config.toml
activation = "gelu"
norm = "layernorm"
norm_eps = 1e-05
rope_base = 10000.0
init_std_down = 0.0032
optimizer = "muon_variant"
lr_mult_qkv = 0.7
lr_mult_o = 1.06
lr_head = 0.00744
warmup_steps = 200
seq_len = 1024
doc_mask = false
Each number is 128 + 32 x the weight over its row's rms, rounded and kept within 0 to 255. Layers, rows and columns count from 0. Numbers have three digits each. The size before them is the row's rms in percent of the matrix's.

# down: layer 12 MLP down (transposed), 1536x384, rms 0.322, rows 1339-1398, columns 48-95
# up: layer 12 MLP up, 1536x384, rms 0.496, rows 1340-1399, columns 48-95
down1339 099:066114118185181096103118159113145118134157120153140115164110164144122118133168148176134127185137081073045139117138127108094121097161178130085127
up1340 097:188096175125124081130141095090169150097184146171159098104151163100109162126106218085122103130137120120084124124172150135038085102157097139190093
down1340 098:118153119170118112081053116091120097121178149108169138100149143078137099102113128072118138089149100193107111090154119127146146139095117141107172
up1341 099:190108084111156136178097151180150165123145087175130109085119152178131138122124123091185133119154171087089048148160114152119138149111167083125115
down1341 097:135054113149082104134126146130127086129126117125136203136094089162142175161129201156061125132209108126142148119102104136145114137154160187113153
up1342 098:200172130149166135146161090090189076134117105111130125088162192127068090110084101144201124117126130100114088082129122054096112126132163089127163
down1342 095:168190105175080142126211078135120140160147176147100165132154078138117144136095163136116131098172131112111160125126086125179105150139102149104127
up1343 100:113116129140120167144121078141168109119154146153146141129145156100110135141143130098104129103201115060133150138174074108121177151106087092122103
down1343 098:106117162137097130149124162093109133128132152128084133147134105152132097090132166202150092126037146137158150168134126095139105069159164113142136
up1344 099:159164184091169077126147140150121089079150185101151194167141102169114101155123108137132128122170175140171114108179097078089101096114095135102137
down1344 095:163151122184149142149127129136139139137095142132083104144085106143081068142145162081076095125038145177133135182119202082166131091166097137113097
up1345 092:125181116098082175076120172075160082102157055130117162193139115114120105146102144139100165162113107128149133174059095106173131190098135128169136
down1345 092:150123156133121112091162152146067132159148159109148137115093080137090151073125151059129126116077149120191142143108156178124157098128113151113162
up1346 101:127142109105134093161083163121149101114152105095122083152127066131060159179116149172094166139071142141166115104106069096102187145157078143112137
down1346 095:119123166134108174120203100160143117175119112196162098153154108098152094068126086175137087171000122136099119154146036168094124107135107151115131
up1347 099:160110154124151080141166135128144111061125083085151102135144127134085193126171104106133144142113137159125161125134131125153114094137145121115053
down1347 102:101129106137120147155137159107127179116127049124143147130141120109095155165159103137165109101168150156157117126190150134124168138147094150080152
up1348 107:131129146119108156115145090158099035167155153200109143151106150084151161147136088109108159139051171155150088162133211155127164114153159088126118
down1348 105:134141154122108168099140132149119114167143082136151153171128138107133115123164148153121121149058092127140163141092125118105127131154140106109130
up1349 095:108177132153159108193145096143168067165128160123137167145115102098154129124129151138136053188096097139100155197092162121121139138120113155109100
down1349 092:106143148181114115128086101133104133150178122132105130106115101156122124089081168125075167177201172147117094124099123146100130128119116161137127
up1350 098:185180125132077192107166139125161166093178113160104131082100194093110132185157102125161121188107177074100188104114128092105159208136122164142107
down1350 096:127090123156169099084104107185141086100054142183158111158136128111108088112183174130147101125128150159134149162141136090171102140097136106101108
up1351 099:132137179155130152099177153079117129122112120150135144088218110108130140128085095089142075152140146095151191094121172174153160166167105172154109
down1351 095:114094189125132106104083130120183128078171093081122168100170065134172099145118155075078141166131116128156128157142177070126093178092165150083128
up1352 096:138145162127167131163179111124118110135147152124126073093120169174084096184155104078151132156109095150102106142098150138145054176160133154119136
down1352 096:097091134097084135147070124140176171121126113149165204135157145161062088150135116176140114088192113190156123123154162108189161142039070071178071
up1353 095:174156111145111115090144112120132157107110146193070185130160166163132159087145105092080116154139156174161134111111223130135155150156159129111113
down1353 093:113088146070107065120138137189109085144140074121164137117109138128108104117115170136143125086165084108142169123118139186049126144146090118154120
up1354 097:127092120071183170076140090222152084079107161169122181095098135168185133145101113082147118113172072171100145133133135107172086112085149126162186
down1354 091:183063146090159087101119055132140075107108174123137153125118205105073135106109112073172116084159158150125143132129090117104105094034076128079123
up1355 104:157177138159095204142164168109169124125139174208179119067095115137194154105162128103122091129087140139100161175122158162099181113121139100168131
down1355 101:164141085143158097119093153123130086106187107141184106144160095157180151124134120136141116186131083118107158182121102146094171133141135157123154
up1356 100:122086177100068093205120152132096106139112107134138120122134142129132134118148140172129204111113109128113091118193084142136129196164098115136108
down1356 105:101068100091124165188134103133165117099070169139169136120143137166120176104088155087157132101205112150157142157089135111111159113162148140158117
up1357 095:138129108132116112129133164216142157098125151160115146098140144146126092132149129102109156165125120115136113118105094144135152155156121106156156
down1357 099:132176118167132138108117120115157121123058090146196204118063099179186148100076141151122087164089168036108178123084087118157144128087087130127103
up1358 099:108110112143191112098095184133164082117093098128079201104124123100071083088132116126200149097137073130105124100123081096135103109041151110165079
down1358 105:142094154094084131088127122107107165161137169104141101096040142116153112113126131122179139123108140171129126090115099163089159139153095114154149
up1359 101:163121147117104171171150153092090034110131117199099091077163131113071096125137177083148157150159113174120177095143111089169105192085117098135147
down1359 096:128157127117101147146137067144122171109136074119142110128115043147090112124089225144132129092178160076159111147081165083140174117132133127146145
up1360 096:168154128119138096177087117124161126126134186118198116147115145165094173169169098175148055078119110108074133141108122142155112148109113142115127
down1360 097:144123160104079136120092130118138127092149114076135099123170080176105108103084108109149120100168132111148159170141132174125086137110089142118101
up1361 100:101116178085179172114152086160157143097169104096112139092150154188092133125133170154047138094129109207134130126126126119120122156111139139109124
down1361 095:166139109118156130100100108119108158179126202182107142162197131194150086148166114087148140083163102146139080119145150159110157139084079135099111
up1362 092:142145141169162076123105084107119145151123103094095152108172062125130150077070166116126154154142077103173151157153072114135107119119144140187104
down1362 093:098133176129166066148164176212128135154162134133196102104138083128112168083105075095095069102195130110144135103150137161151148133135091156089152
up1363 091:112135072179071131200105136069116210146083061095144128149124104150109144087141171137073086109108135110080100121122119138128113216096145122179107
down1363 081:095127196084152091149089099124176130162170079090086132110103088151091096108144211122097121185139106105125120169146146122116142055168049096117108
up1364 107:163131136100145096131128161138153145199174165159181113106092112145191157091149144118159102122131145067095179189116126124132151163148187128181158
down1364 105:146184147116216107152160143135076146139165142129138123117155111187186138162101134111180133162066085106099131196130106139149192153082160155164114
up1365 098:185091122138169146146076106125180138134114131113133187139105123097117139103189142165123146127121138130093176111094122156124125135153113122124145
down1365 099:135100105047169132172152127079134102097112143202177133113062145139135126145113107176169169181147132159052170186102140126153169108180155132134129
up1366 097:096110146133134164122117157153178158158202127153146102145071119116176090111132078139132108180151162139107142170137129141105092108187109087108101
down1366 097:091138159144168135086092142138103152098128119159085172131150103109176092107132147039127090217140145125089114077117162163124157172115142123105147
up1367 094:095167142120171171162150131145147131085128173174148125101114095103157117128120165155157136128153055153065184109081134154079109084076133190181189
down1367 093:158138144090136065127176152141112147115129083134097143121104109157128165146085090059138109140155135141141117124207105160146152111108118117142086
up1368 099:176131114159098145151151146127099167060139112153105096210053139158175107116208094108114079086126204184135108137175125128090088117107144110145100
down1368 099:114153190105168095137140127112154133072118078122133084118076167142140114105150135157120110107051164122118079131179103172183099130099155196136168
up1369 098:077081134087144154152149188140072096085125116137153113113165125111120126132101190073122116178106093149139171128124082141109153170093062164153124
down1369 100:124135052154141125096076117124155098131138142095129173095113121103117103180123100078124100068255104102132129120163090083099122159151129071100103
up1370 097:053149151127127114109101121158085091122163112129114087103139140071116093128211125112123126148109112122074119115092108121131135098072150105175164
down1370 104:125137151166159131168080163084230180064058112133092056157156105137146156163116117130143172073134147163144131135127185113142138161119104140068096
up1371 098:112134125126145082119156091091139116107124171150087157110128189206132144088102172090117100115117145088139109109141164175137102136130085116094121
down1371 099:091127075172091101149120071141150128118122157104166110171139197145102096164102152123172154127204143104079094158136117121156095130145152131128125
up1372 094:139122122158159144113100174088127132162167138118086083083120204126130170121128128128185104145074118122110118104096164072098102151124106132065124
down1372 091:112115153108151133165137112113181150126133100128139142146112059149139148132089081181123119198011093112130088191083105118168148137112127125096125
up1373 101:060103128144152121148118167120114096180204105133154152058146114175148101106134164162122127120141116128158169160162128100127102122149123186150141
down1373 102:132148161119150126113111014130085115143146103092132165085123175162178115142108149156115163167079141134122183090124163203098133156029098090172163
up1374 101:120167109065160113145115081095157101118138133165154125097112153143126139126166169122132121170119106146154147124148156102113114190116096136174119
down1374 105:171164183135091128101103173138076090122085120122086141080213119131105126122103164147069160097157090086119120159158126130114089101145120066110142
up1375 107:109112146085157150106128152125139109035190111140123126099123144085114134137134119148117100104094152158080142141150169158136155191132219087153122
down1375 103:122122107040140170124150073137083093167148134145133102136141167117111154149170171171094122123133186214113111107151076131128159139158183121125145
up1376 093:149118153117154064139111138098161115114127155152185124108166072095116156115123075103118176103108106149163067047076120134073091107199156092162130
down1376 090:199152109125134102141108125117126136141109086109081137111111152101201175180079155102137184112116113135123149138181079098161130159143143092145153
up1377 099:070138153156076143155112124126086078089104101174147126070149065123163151124156176114168123144098145168135155111153155105135174134167144188128127
down1377 098:131140155115140157137089173105108167081127109121149154102105167101103129150115130125166145089095141071114157107132062116129062155150099144166131
up1378 100:166113163071138072160133079130159206111164156130151134137168122125131118161198124147144119178146069148111114119198112165132133147154179124168112
down1378 097:102114125114165111134169147101089129177102113147153115108097161164148128102079132085131100103114176125177146140123101121097105112108143157198135
up1379 095:093134116131132125139133130076148099126105136114104132160100124152104175140152088090196079132105063100135102084093086097115148105211127147130123
down1379 101:099165128185128090130146121135128155144104136118183108130072145070138073117121119121044097125049158115096112116126104182097135128159148128171168
up1380 102:139115208102150187170182063172112176148115114114100138170121136067154132126123133053188109102107130175116084153097179064077179106133173188173142
down1380 098:129095125088111165119149174178142119177147039109129104127153169118115162186143081157147120188119124136113110179193151160109102106173173131181136
up1381 098:088131104124123161134168116094072147161161115114146142117108093160156109124068182125098053122150135073132153123165088098208106183087153141148119
down1381 101:090091060161123128163068129134162100096110144146210114192162130151158142128179136123118160062162135120137079083137116160101129087106126141080135
up1382 098:097138146144057091117144103189150107117168136182102107156117137153133215106142102110078109133129090129104133172120108127121132095077110114095130
down1382 100:141182055114163099163133193098114131096159167127114177132115112134097160119105136116113080127145144160157138182106129065154067169107108151071148
up1383 097:129113163132108115190138132157149147119200108114097194137154154119093105153144158186127136150121150174080183136225133064058138144113171120116110
down1383 098:135085101083172099145109149165068112095129163080162172135197134129112145138135155136175170109136135152155146166172098187129075099136134084126121
up1384 101:130087077124126142073072133098121122146078106147111103134174095133115108178134122134117088177132125159159180215112172130127075106184194095130164
down1384 092:162151133085127145133178098091172060110135146155074126129133068168118079165140139127099129112000122169119155093151069108155167108090129088110074
up1385 096:156107082127121116091168132125185140113160156141176102103113080092076120090068146133140140195150089126144122140104103069136151097150122115167112
down1385 100:143074164122081084173107120133173146153140137088093126115184169157177109116209174156079181096094123080136111082107184112122185146156101092094136
up1386 101:073128115142089143131154185183096126161130144128183069075128146111099175166137102117115039168122170108158139157071141255099110128126057070138122
down1386 096:122162102137184114159140122168120121131115080175159125182150115080084138084146118104117167122164168201155109071143205096104120091151163150122076
up1387 096:115081104187162142114116140214108125118179131125110100150182145147128106141117170177114140195095146198176088101123108133095121063116132148164179
down1387 097:124097124149130102065140113135084090092135167112140166133113126122111169090101100125149136089146157118096164178167136108141137110128114129132119
up1388 102:108121168138105125115068167158132140099081100144162155135106130087147093130097141141100113097080171093119154152070083186085156107117161101104091
down1388 102:108146136086122109093151083101092149065093159159145116128093113119090145111125125167150127098095111060083106113098142118141091147137114108129117
up1389 097:151140198118131117155125172178119156098094109139134069113086087166084147127091161156124177122165062168191179112022127140118099136154146080118116
down1389 104:113100054175173152149191133148143134139210082084109120139151133055178097136151129108073107134119190147117195085146100135092142108127117160048069
up1390 103:147132139154133125137089156153143118112146158097126083105143123096132186159158165132133160082195165142102101117085139098089153174157103090134176
down1390 105:077151122153198176122125136136108123106128206108142174121118172177119122151130127097146119083099174096079086167145111140081147119124112132087135
up1391 110:094096129113145072161096132176189047043146104148143098176084166141160063157093188143131150162154104138140104151113170141112144072108135130074085
down1391 118:131124152166153155170103145106149110140134146117078121164161107121133114106137152173104099176182093111112141126124145092103176094087118085081147
up1392 103:114159113116150064115119111110114146140105169154122184157144093108093174119183183183062119132119132149108145145146128089117114085158116181104151
down1392 107:073135096081116090102096184116140172175088155129092094187151098151179172091089146134065106157114136133099135119171097165089106112212130107102101
up1393 099:122133122151155123193135200144148176137112078161127134132166151100080126143128136096125121113112105107108053113146173087065104152181097173098152
down1393 096:184182197125136064144131119148117091116081107151118117148084139093118185120142082118101157137120119153158106093150153095116078152125125145097179
up1394 101:135130124148187166070164083130166106162138155159118116172150151103130088142108155083101145204129136089075111131109123073145097206159165166112117
down1394 100:159121115142116175065134144135087145132119136143115143087124131052114137179120160072157158191225134118145162168096172069163083139105169129170115
up1395 104:197100167149107157118108064086130136171093099135093079064185101104156100199147098091153099088121126076153165168137088151090105162147130147136179
down1395 104:109062132210168128152091091142133109130136081134133117096119133084190133150160080095135133078106116113152199132125125099112182169097104103089167
up1396 103:164173136105128131165195104087086147086108119110105092084131110114115113087051165067192108120092128165080177109146083150176144124108155126103105
down1396 104:178099145112103175103173163083126122100161154085110174135087144176165147063091121142158066139119123143175109109143131094101106116104114211146125
up1397 096:091082128101179143148123138128130131172095099187131142089096190068112155153158158095095117126136132104105170114159085071061093097104172119157139
down1397 094:143169125097065140095109090126141201124084099112161068107156128047138216136106115138130077113065169145182152168157057139118147143138119126152158
up1398 101:113131158123137158115159165111156107133153162180121206150157160176138143090158126132152106164125137132212096143086093119170151141171126143083175
down1398 101:155115142080184105153183179140183174087114104123151084117131148105068152102137120130096090163177100102171136162056164171101083126112138081154110
up1399 103:117164067160109180195155100121183173195143138124026140155095123112119135061114096161107126163083144102170204163159088099167107120133087117157108